Weights of a small transformer language model.
Size: 9 layers, width 128, 8 heads of 32, MLP 192 GeGLU, vocabulary 551, 2.06M parameters.
Training: a variant of Muon for these matrices, 113M tokens, 13758 steps.
Each number is 500 + 40 x the weight over its row's rms, rounded and kept within 0 to 999. Layers, rows and columns count from 0. Numbers have three digits each. The size before them is the row's rms in percent of the matrix's.

# layer 5 attention query, 256x128, rms 0.137, rows 124-141, columns 0-63
117:511501482486567515467493480579450529433587452477577503475502406465537465464482546561543524477546456486540511532510534532498448473540460523519490479465554491452583518507498510464548525479468582
115:463561497583483486496491438499441510497467449484465408537481488514535412487533427552525576516476485446501452522571484551567560527488507521462506519506475503488491509456504398527474525469499533
120:481482486513538499502510500518483525529537467504487556435505499543571571494583470537524412380520481497419567548513451480500503495480474495473501507486537554485576509545519522543510469507517464
107:480417516509490483489433558435463486492423433445486482483533467400535489530423556399524528530449466533528506416506520562547528528518526474523512497445512564468544513550501512488520537472482555
102:591507516461502451497541517477411513570464548486502484515605576451451495546505538621547471490578492472488461468552529544507497523529522404479499519470546447486476527472509507486512549515539533
111:458479529529517461523469596519421504440545535535538447523514560547525520497475470476437437409492526558494515532535484541525473514538483520477453493455481458431569500549454510449452495549473514
094:489470509504488462484489514480488535413521474563464422461512503515483513505578453418524542519523551481489461453570517511529488482472478459493461528492478490506544538499540482392465505567479488
081:485530460522509558514472494460506444442503446500526552432475517555494521487534453462505470615473489534492425527498604525524539551453505534520453504506577490450477461506456444487533511503567513
089:494507492522586504589461455522476565548547553476547494531447495466515493496484531549538477561523530452495506551484531427574473534563488514521512433501520530489423468494498464516549493504498473
085:608485523467572535530504567467488505521532521513602487523509411412518478523517553496485509446424465499517500558488526475513461527506574521455535455542453464492470470485519531542533514550510512
088:487531515506449506472552483508567475470450509520512583449495477547413461431487581534481485553457484519478534483493510401501468478458502506470525552533496553546448529493500516484524545455469473
088:525473562550514459473451496487509523463419558514565507501545501429433562520478485492497483477482486505531493433519561494429528511456479461517510582553552491515575519485490479495483483537533491
082:564498547496505494580517517528386500501524486502506496528517484454595510536462510592485421451476472485491460516545412493463498499518533556475517503497543495455461455547504399579483499528524561
087:463459498527438517484479571518565475551473546490513514492513510436546468554441475491437445463496547532481536484485435526514517419467481525424464476410527530547583450583525613417514506592518543
099:479556469503522534497468496496465564415510459431511490498437485530454515438486436482504475503481391521490597529534502506499502461562556440582452534498518493507489490453544529489564536511502435
103:500494450441457475472452516465484519506439512535517487479468504515517566493519409488525520489422479476480596504523553500524508476420449511557507519515482565488430448476487488507502392542459555
096:499479440546523557527503526495493560497486544575526451475374576492518581536548497461533514564467459490515539512495543577473480469513568509539533479600479494467525535514512466510523442519482520
087:476470436498536434477488501539452572522516519527500476492494443544508488466538504448449547567456490456490484464486563480492458480491469541517535498532552501442536471521459460475526520531491416
# layer 5 attention key, 256x128, rms 0.137, rows 124-141, columns 0-63
116:505579495523521494522474536486464519593552526485498478477494472558560475529429510518502478467504493432443501498483520502498455451536530526516514516491560484441515432489582526476458486532541529
112:535543470533455483437492483505422515445512565492504515483492553528474438509501505494473441479449544495514536481518498552508520468484489484500464454571475475488454498486437498502497619536442519
110:471574502514492543515482503529514407481511469575492532494484595465526514457517498499427558549523447486430510571484444477559507466469537502435456522560487442518487502506524528490449483498518482
105:606490464511472517428448603406430483482494546512410543558519509524486529488482581483504458468519490497523493466442523454459465508477513495522536480511520465532472458501480520601501482483514486
094:552566499495551518528489428519502411493519493499419535443444456472507514458508585458509476571494540537474527540526517517495480522508518409513476502525490564491398536511495496557550469469511474
097:448508524485528512529428511524465568442423500506495503412502541474515541531490503496565509559569485457482494519514481450572482523565543525528557498495551404470512482537485456521518420440497570
094:463496455497536503502429517465597599502487520466479484496500492508484546473514506523517525478485580498505509581476512463473567510545546504500509503463512466504620496510510476511498496396478486
098:536476533447476562507481496535506495500508526482547519521470474555442456540544561512494516418444438491410588457484499503482443496475532542553473455464509536494470553443491454491471505493505475
101:524531497524436492514488494509454558583509491531456528520463495581545481500492492441454512449529511446420477483513471475495531443465501513461468485466532499512475513479535536478510486437526559
089:436599543481542545549476519514398442513510456475464473512410492564521432501491461495491492464494546511517474458544458444614444476473464485501453461530523487472472417509460473562404512574501540
099:499478430579479480517511467508462457542534516493521514514508459520389512489444429472430523481441512483532500429508553486560437467533518563509543451520517508528497501546473591499442520482483437
099:522486495526447500453499424503478537443535487506411421500512472431531466478502518526507493475501491530420560557511462523538538448420458442527498530503554488506545512470472478466424495411509529
096:526516585514521496505490516551483584514440458474524527486499578427579549567449461491493554477499503470530481458531485473530494552564528501466532551499490510457552451518504529492442590538557532
095:529451455531575575434448526531572529489453449515495495555522523502545493562478505498481515538529539524578464500478510535459544531551418505485470576476502502496540451540516555546455485475458542
109:513473506509490484446531495471534451473530513543499529437481471555452526512570445460530398476519528532493511417502536463514458546506511557461564434503502514489478467490566529536509556545486484
096:442459523559492527480549515565507427549487518499531511520566510504586424451527470474449472474510489520492454501524535548496494523470504480470441489515515475460458529555529519527490519441509547
107:497533466544501560538486458489493521572487423473472450512462516527455525518493537489427489451471482469418511449509488493406525466481555516481512403482430466466545443514527567417506497490500489
098:479534457485456514613538514475486507487458530488557488490497497507491529441507439470477424543514508447422438523451563511518546424475509569549504492470435495517449475525494562519498573527435502
# layer 5 attention value, 256x128, rms 0.188, rows 96-127, columns 0-63
098:523476533513417488470539554518564476540511406437523472550446516500537534488575472486434487544522513460492458464454437527523504522499555539440496479460413552459526612550468561532453514482463412
100:481518448460489464510485530517507521547528501449513505578411553479485479560509441549546518518506490531433463464441525504505540489451411501534459449516488489502420474489524525470493486544463542
095:492469553502513475454513547515477473440533548545502525572581475592511577486536537478547444539483500479520533553505474516492405536445476483565476477505481509456498487518482483436424482592502462
108:485480481482476422568519539469461620488483456485556517496526471502474483524575452518527505486450471520483551488493444552484484469548510571507537382529509485498470500562532485431538496415519471
097:532445480530470519495467537420513470506450447466544503552456536465518464514410457526500439459498514465490463511518461500532511503476505465440503504529456482576502576475508474505444541458544447
103:488435547482461444447525445453408521464495495502548488583516469459541473487451531548528508519440468445556485549564530479535511492523498531534491506471474503457477577490509532491505494430421534
103:541504535587522482472515497492501466493538520527486515483514535561461513515456508486415505459466560466579455465469526519513450528507496533491515498538442499520485513540529487484455509577487443
104:453503474459539390513519485475507494404479489566537535542451521493523462491495460476535529504514550542453525501427512511509482508500617560509485417503512423538484468538453479476538582503469523
109:477543533508458494498504598509542488475463489555483456511494544450482508451533471522427535550486494501482515466523488448465477508523475498549543537439474489580597518467541451511462482510487541
104:448439518470474479492446563472463485530437512439484386499544487522486533555540542501497511503587493525383472526507554509490419519562441487525526478444437551545523479544496487520459524420436479
099:532469495470473479476499419468568558514496452540454452435458404527531581495545466497416481469608466542542473551532438615507478446458584517494526507494484518515511476469487569429536536469459491
103:575512450491484500537476529456418561459489505512553405567517532479473514558539545507491459524440570488516492533467522511547521478436471501521473466517500451502450556525532482488458495503585411
096:461480540492531449461491462548433571474514522579445484492543542439463462528529508506526482489530567524413461524552474477430473514532502513445484446535495483539483487511493426537550512497541492
107:539463497451523536456478464557541543583520499438456560405503490593548485519493540465476536464519524555503468516519538486517456525488490457499472489502497481555512511574484495526483449499449578
113:495512545559465532556494495575519514512498470550550474492439567485511532454483516490483519463521538501491526495565416483501526548529467475527464504474563411476547431421474530544475530520490555
101:468453472555506551467575400479563539509444514470496512465536489512510601498439500518507510484493482553452515469500518513510515515484462550449461471500571441456531535509541449519506528592488448
109:521597511512481540443509523496490552534503490499538494516474593489493553537495548493480522549470425444592510528536532496495525510387498477489442516492467486551434539532532526500531476584465527
107:505543460486485482490597497541533486437517501521502514509543557574556462541481534513527460511523483424519481489433501510497438541543484487501499530544473475427514489486485541507476546512494510
103:540522478515526435514533481459448544521552525517501550521493516381491514562386454469453482530576509491572481515491464490489543546555530489453505435466494512455558557544482522517450488556485488
099:542492481534500454503523549476492462518455541506498457534565484485534456501508502534426540508470504514579557435483531548486485451486461485526505437618503546467465517504492443468507546501477544
100:508547525478560481561523501546570569529459499440477445539549537512440496497535536560471417548510509491514442526546479521442422457545484468512456514471495436527493512464524517517486567524505505
105:497538565511415547426467492529510501434472548445563575516460490515443528455558443497490535546534449525565510478508533498489502497485499506460469508515432482417574433519539542510526518497492447
094:534477500503535455519493550525510484469517552481498582481507554459503480598544498528515567468582556448480483494653515494491494495522492515484548573510493579493548497454542462537534479541464570
101:441546415524478496519497591458475437519460440470460503440529428453480536409472525450481542464488523491468459540524484493465490530543514484616513501450459550576458583429479477499491509512459495
104:499471521522502524479524477559432508529594449456444520491486460528458477488557523459471565531543471491413539503454446456456498483500484542542466461511496532497520522517492530517474492521539509
111:496431481492510509481516430511489490472523419497512538476494475466568473533518535458455512415441465477533541472487457490487506513535542489540433414495410430568486536468438480428559486439522491
102:451512501477482417516481488470572466459531470490521545496492456538430482518512474500614564497516517582522565491578602471481494493467463492480535472538473461471518511489524482514461497568523458
102:476459473475426469536482469486468525444524538546519486477538465512505486591542492441575469480443438485457514529489466527464507548541535496504550468471569510570433500513463482516528408421479529
108:479509432501515512481494523509483490514483527514556547463537569461459540496550489533557515498505531405561450528509540473598532456576517553523491505550529519583544493549424514497512567511486482
106:465489505493462492547477467488523543540482475576490498422510460547505521467491523473535562541552529440542488470604469529535547574545504445447491544502509492475488552474534501513449546466517537
099:427555489465477531506451459506511486552504529451561556543462457539484550516514494491511497483486410538515504515462475508533434530435539483467479542490444468543553494485533431486571524478560543
108:467486490555460448557535498475438495527517483493489466486445554493551511527574517397551507457480537510439536542534504494484482445555405534496510420487547490511585507532448490531501530523436497
# layer 5 attention output (transposed), 256x128, rms 0.165, rows 96-127, columns 0-63
097:506490592572513517485459483536548536484491468536506479544497539545464501570492450496522477500511435455505474546635452503482472501511505423456534509532523518511540529517482466484525474486516516
102:521502530482489601495560494498523469503505549533527513529507466468499531439397487435571584505518464468485493475514437552479534446524548503486490495511450413470491517515478509566505441443544460
104:486549471484521575493509509495469465500520494523494437563455536503492509523602517537550523540489532546464497446564520438506540427509499475455478541490544458465543543602499538531579525576556464
099:502514508499570435461512492486566455577558548568464502442464504518505523473453470451480558452538440497442518524522478478490521504436521547498547519381499513527506496486536447572494457561523430
104:484489518482398495433520510525482525457537471493485543530557524555481497513534527458500522477476447514508494551523521443533436533498497546510481497525509463576540552499493516500537443421440497
111:482554470439540573536472483530525466552547477530560494500488454493487432509558515556481453505475479484478531430491484532472451522466530447525444480469528494535499470496465425536522517561431520
105:515499514493555539496439449509385516511492571472503511536543488539519493487509503445568557544487533521531479546435498503475506464457527506488514547554518492517473574457467568475562454438540476
111:478443486495404533523584530471465488556514487514484458480478515465487503502507464529472521515461531486471478447587480545424499517511457514489504605458563501474496523491527454451490415538479536
106:555480545446460582557574473519522518543580536520478533490493492534537491542512569472593513404503489443506487540460453541474552508481480498526524584565464515474530473472484544465482540513447505
102:421475506473548524497517538575493534585504458488528466556491463429582488455449443495460481507564580471485473505507516486486457510441462427460536472561487506486488483556569419478497519506541489
102:485499491534609476398566515609419523457538464457470552578474558508475545488484470503512485463533574450555487507493421470510523470505472505511492460476522569450531498535498413493457503502456528
108:517518497393487497536526488513453452508501524438479498554518526517611525463480493495497558476509488538474560568507541595458498507475523553451523479546493465585549529561490431529493471536483526
100:450490493553446516472490473452468428543491532490565481520446518532470393491505489487446502418511474546568537476457581506453529522463460538557486575519535442446505478565493553457420493511526457
109:440492497495468478495496524421403560547514495472461502541468525463511550472524559532503515509546464549495423465423471486486520505444513595501513471495486510400436472538489505487422531507553457
107:515454477492409515476498498457501474446473488570509582522533417526523454465524473502487443501510455486503507528476493391494521548512571486520427572524463565496527452528521459515523560526513548
103:585452449482577479463506503366521518444525498537543479550548496444496458553507479571516481486502528462539473503588429546499547504536528524545590515529551481505437495539563552446440517544513509
109:532509506487513559553556537511535499461545513485452512512481482482562469544497452503512451475461560583526451538464434549533520449462504463547402469569516462513499532497460521477551499493512463
112:551464550545453510487410580537519512506546463549507488491508422496467492518575491487526577537491515577522534471513498457524546563516551478475514513475512505557524527509454481470532494438484500
102:410467503463540501517506492407536507468507485485518467509477523542525489486496465459587491436445531541477579523523561507481461516513535513590532509532465506563444542454520527577443435472589480
106:442553521497553551495491427553489567562561430553516512444473524511474521470531487442516560513527536461467448496626484500522499484511521518496464536425549427483508423531550591487479544501508515
101:479571476463402501564501574485531476492539517501461480480487481504554430462484449436540465487535493425528547502500531474561623493456416518450507484489503526462505517550430523455564523469591494
102:517436526474589523569475481486536496484435473549510465552526510462569536554577563526466485434553485524497436532571477549560550531553505488498488482412519542495534513494534448491543521473478476
096:470459521510434527426484440464612583469470411504551441502443483497452495477533546478436522455532491511505524519392476485540533483482570422545496466505527482497494466513540540559500525540543506
109:501490469510490520508586523530513494485554461472539489478551525462498427489504439558520471526465534556476455520443462444493377504433504497504518498467505492523512507476529448442474484440518542
105:509383450424527462466487530424508483501476519478518473547513521479486519486480486478488457451379507452523419493488457572515527427496510534443550543517452478440468569527544475499492586559507464
108:460560491488441513401519541549475429505463495494453501439555472522480537489428513456490503533464503474526514531483478578527484571514461512425465582498554521474494488474550476509477519522386470
101:478539508479545509498585474501530479448465537539575444502488525497568532453542476516466501512512509498440549515467562520468510546495483466496537415559474461486505527496469496513569523377456496
108:441480487539479459422534509565504475553434493491527449483445472544511520491515497486485489510501573509481581519530467472510511514414500468472516524483424525489521539409548487489439498502498536
106:588540537463454447554525494537498551521441541515527496547432496431575522503471502443455433485472486584540543507535500506451471543437477521499520496491512445445512478411515447485501524506539551
100:506428512515532503464484494468478478493506522496532424504488447467538450524539492536495466515429500482488564544430553445520452496441505526517547455485524536475567595478451450472509507529488428
103:533467556502455480577488432511579438470500466536442470493478549494486506478525535559528528492548537573422480529508521464541551528475554503463515460511379497428495503458514497522515480449414489
107:412457510573480484440476498478545504497553543504493432578506461504500432457504463487388506561446477482505541500453493471514493571450514494501508518508443464478491462559536516483548444524556455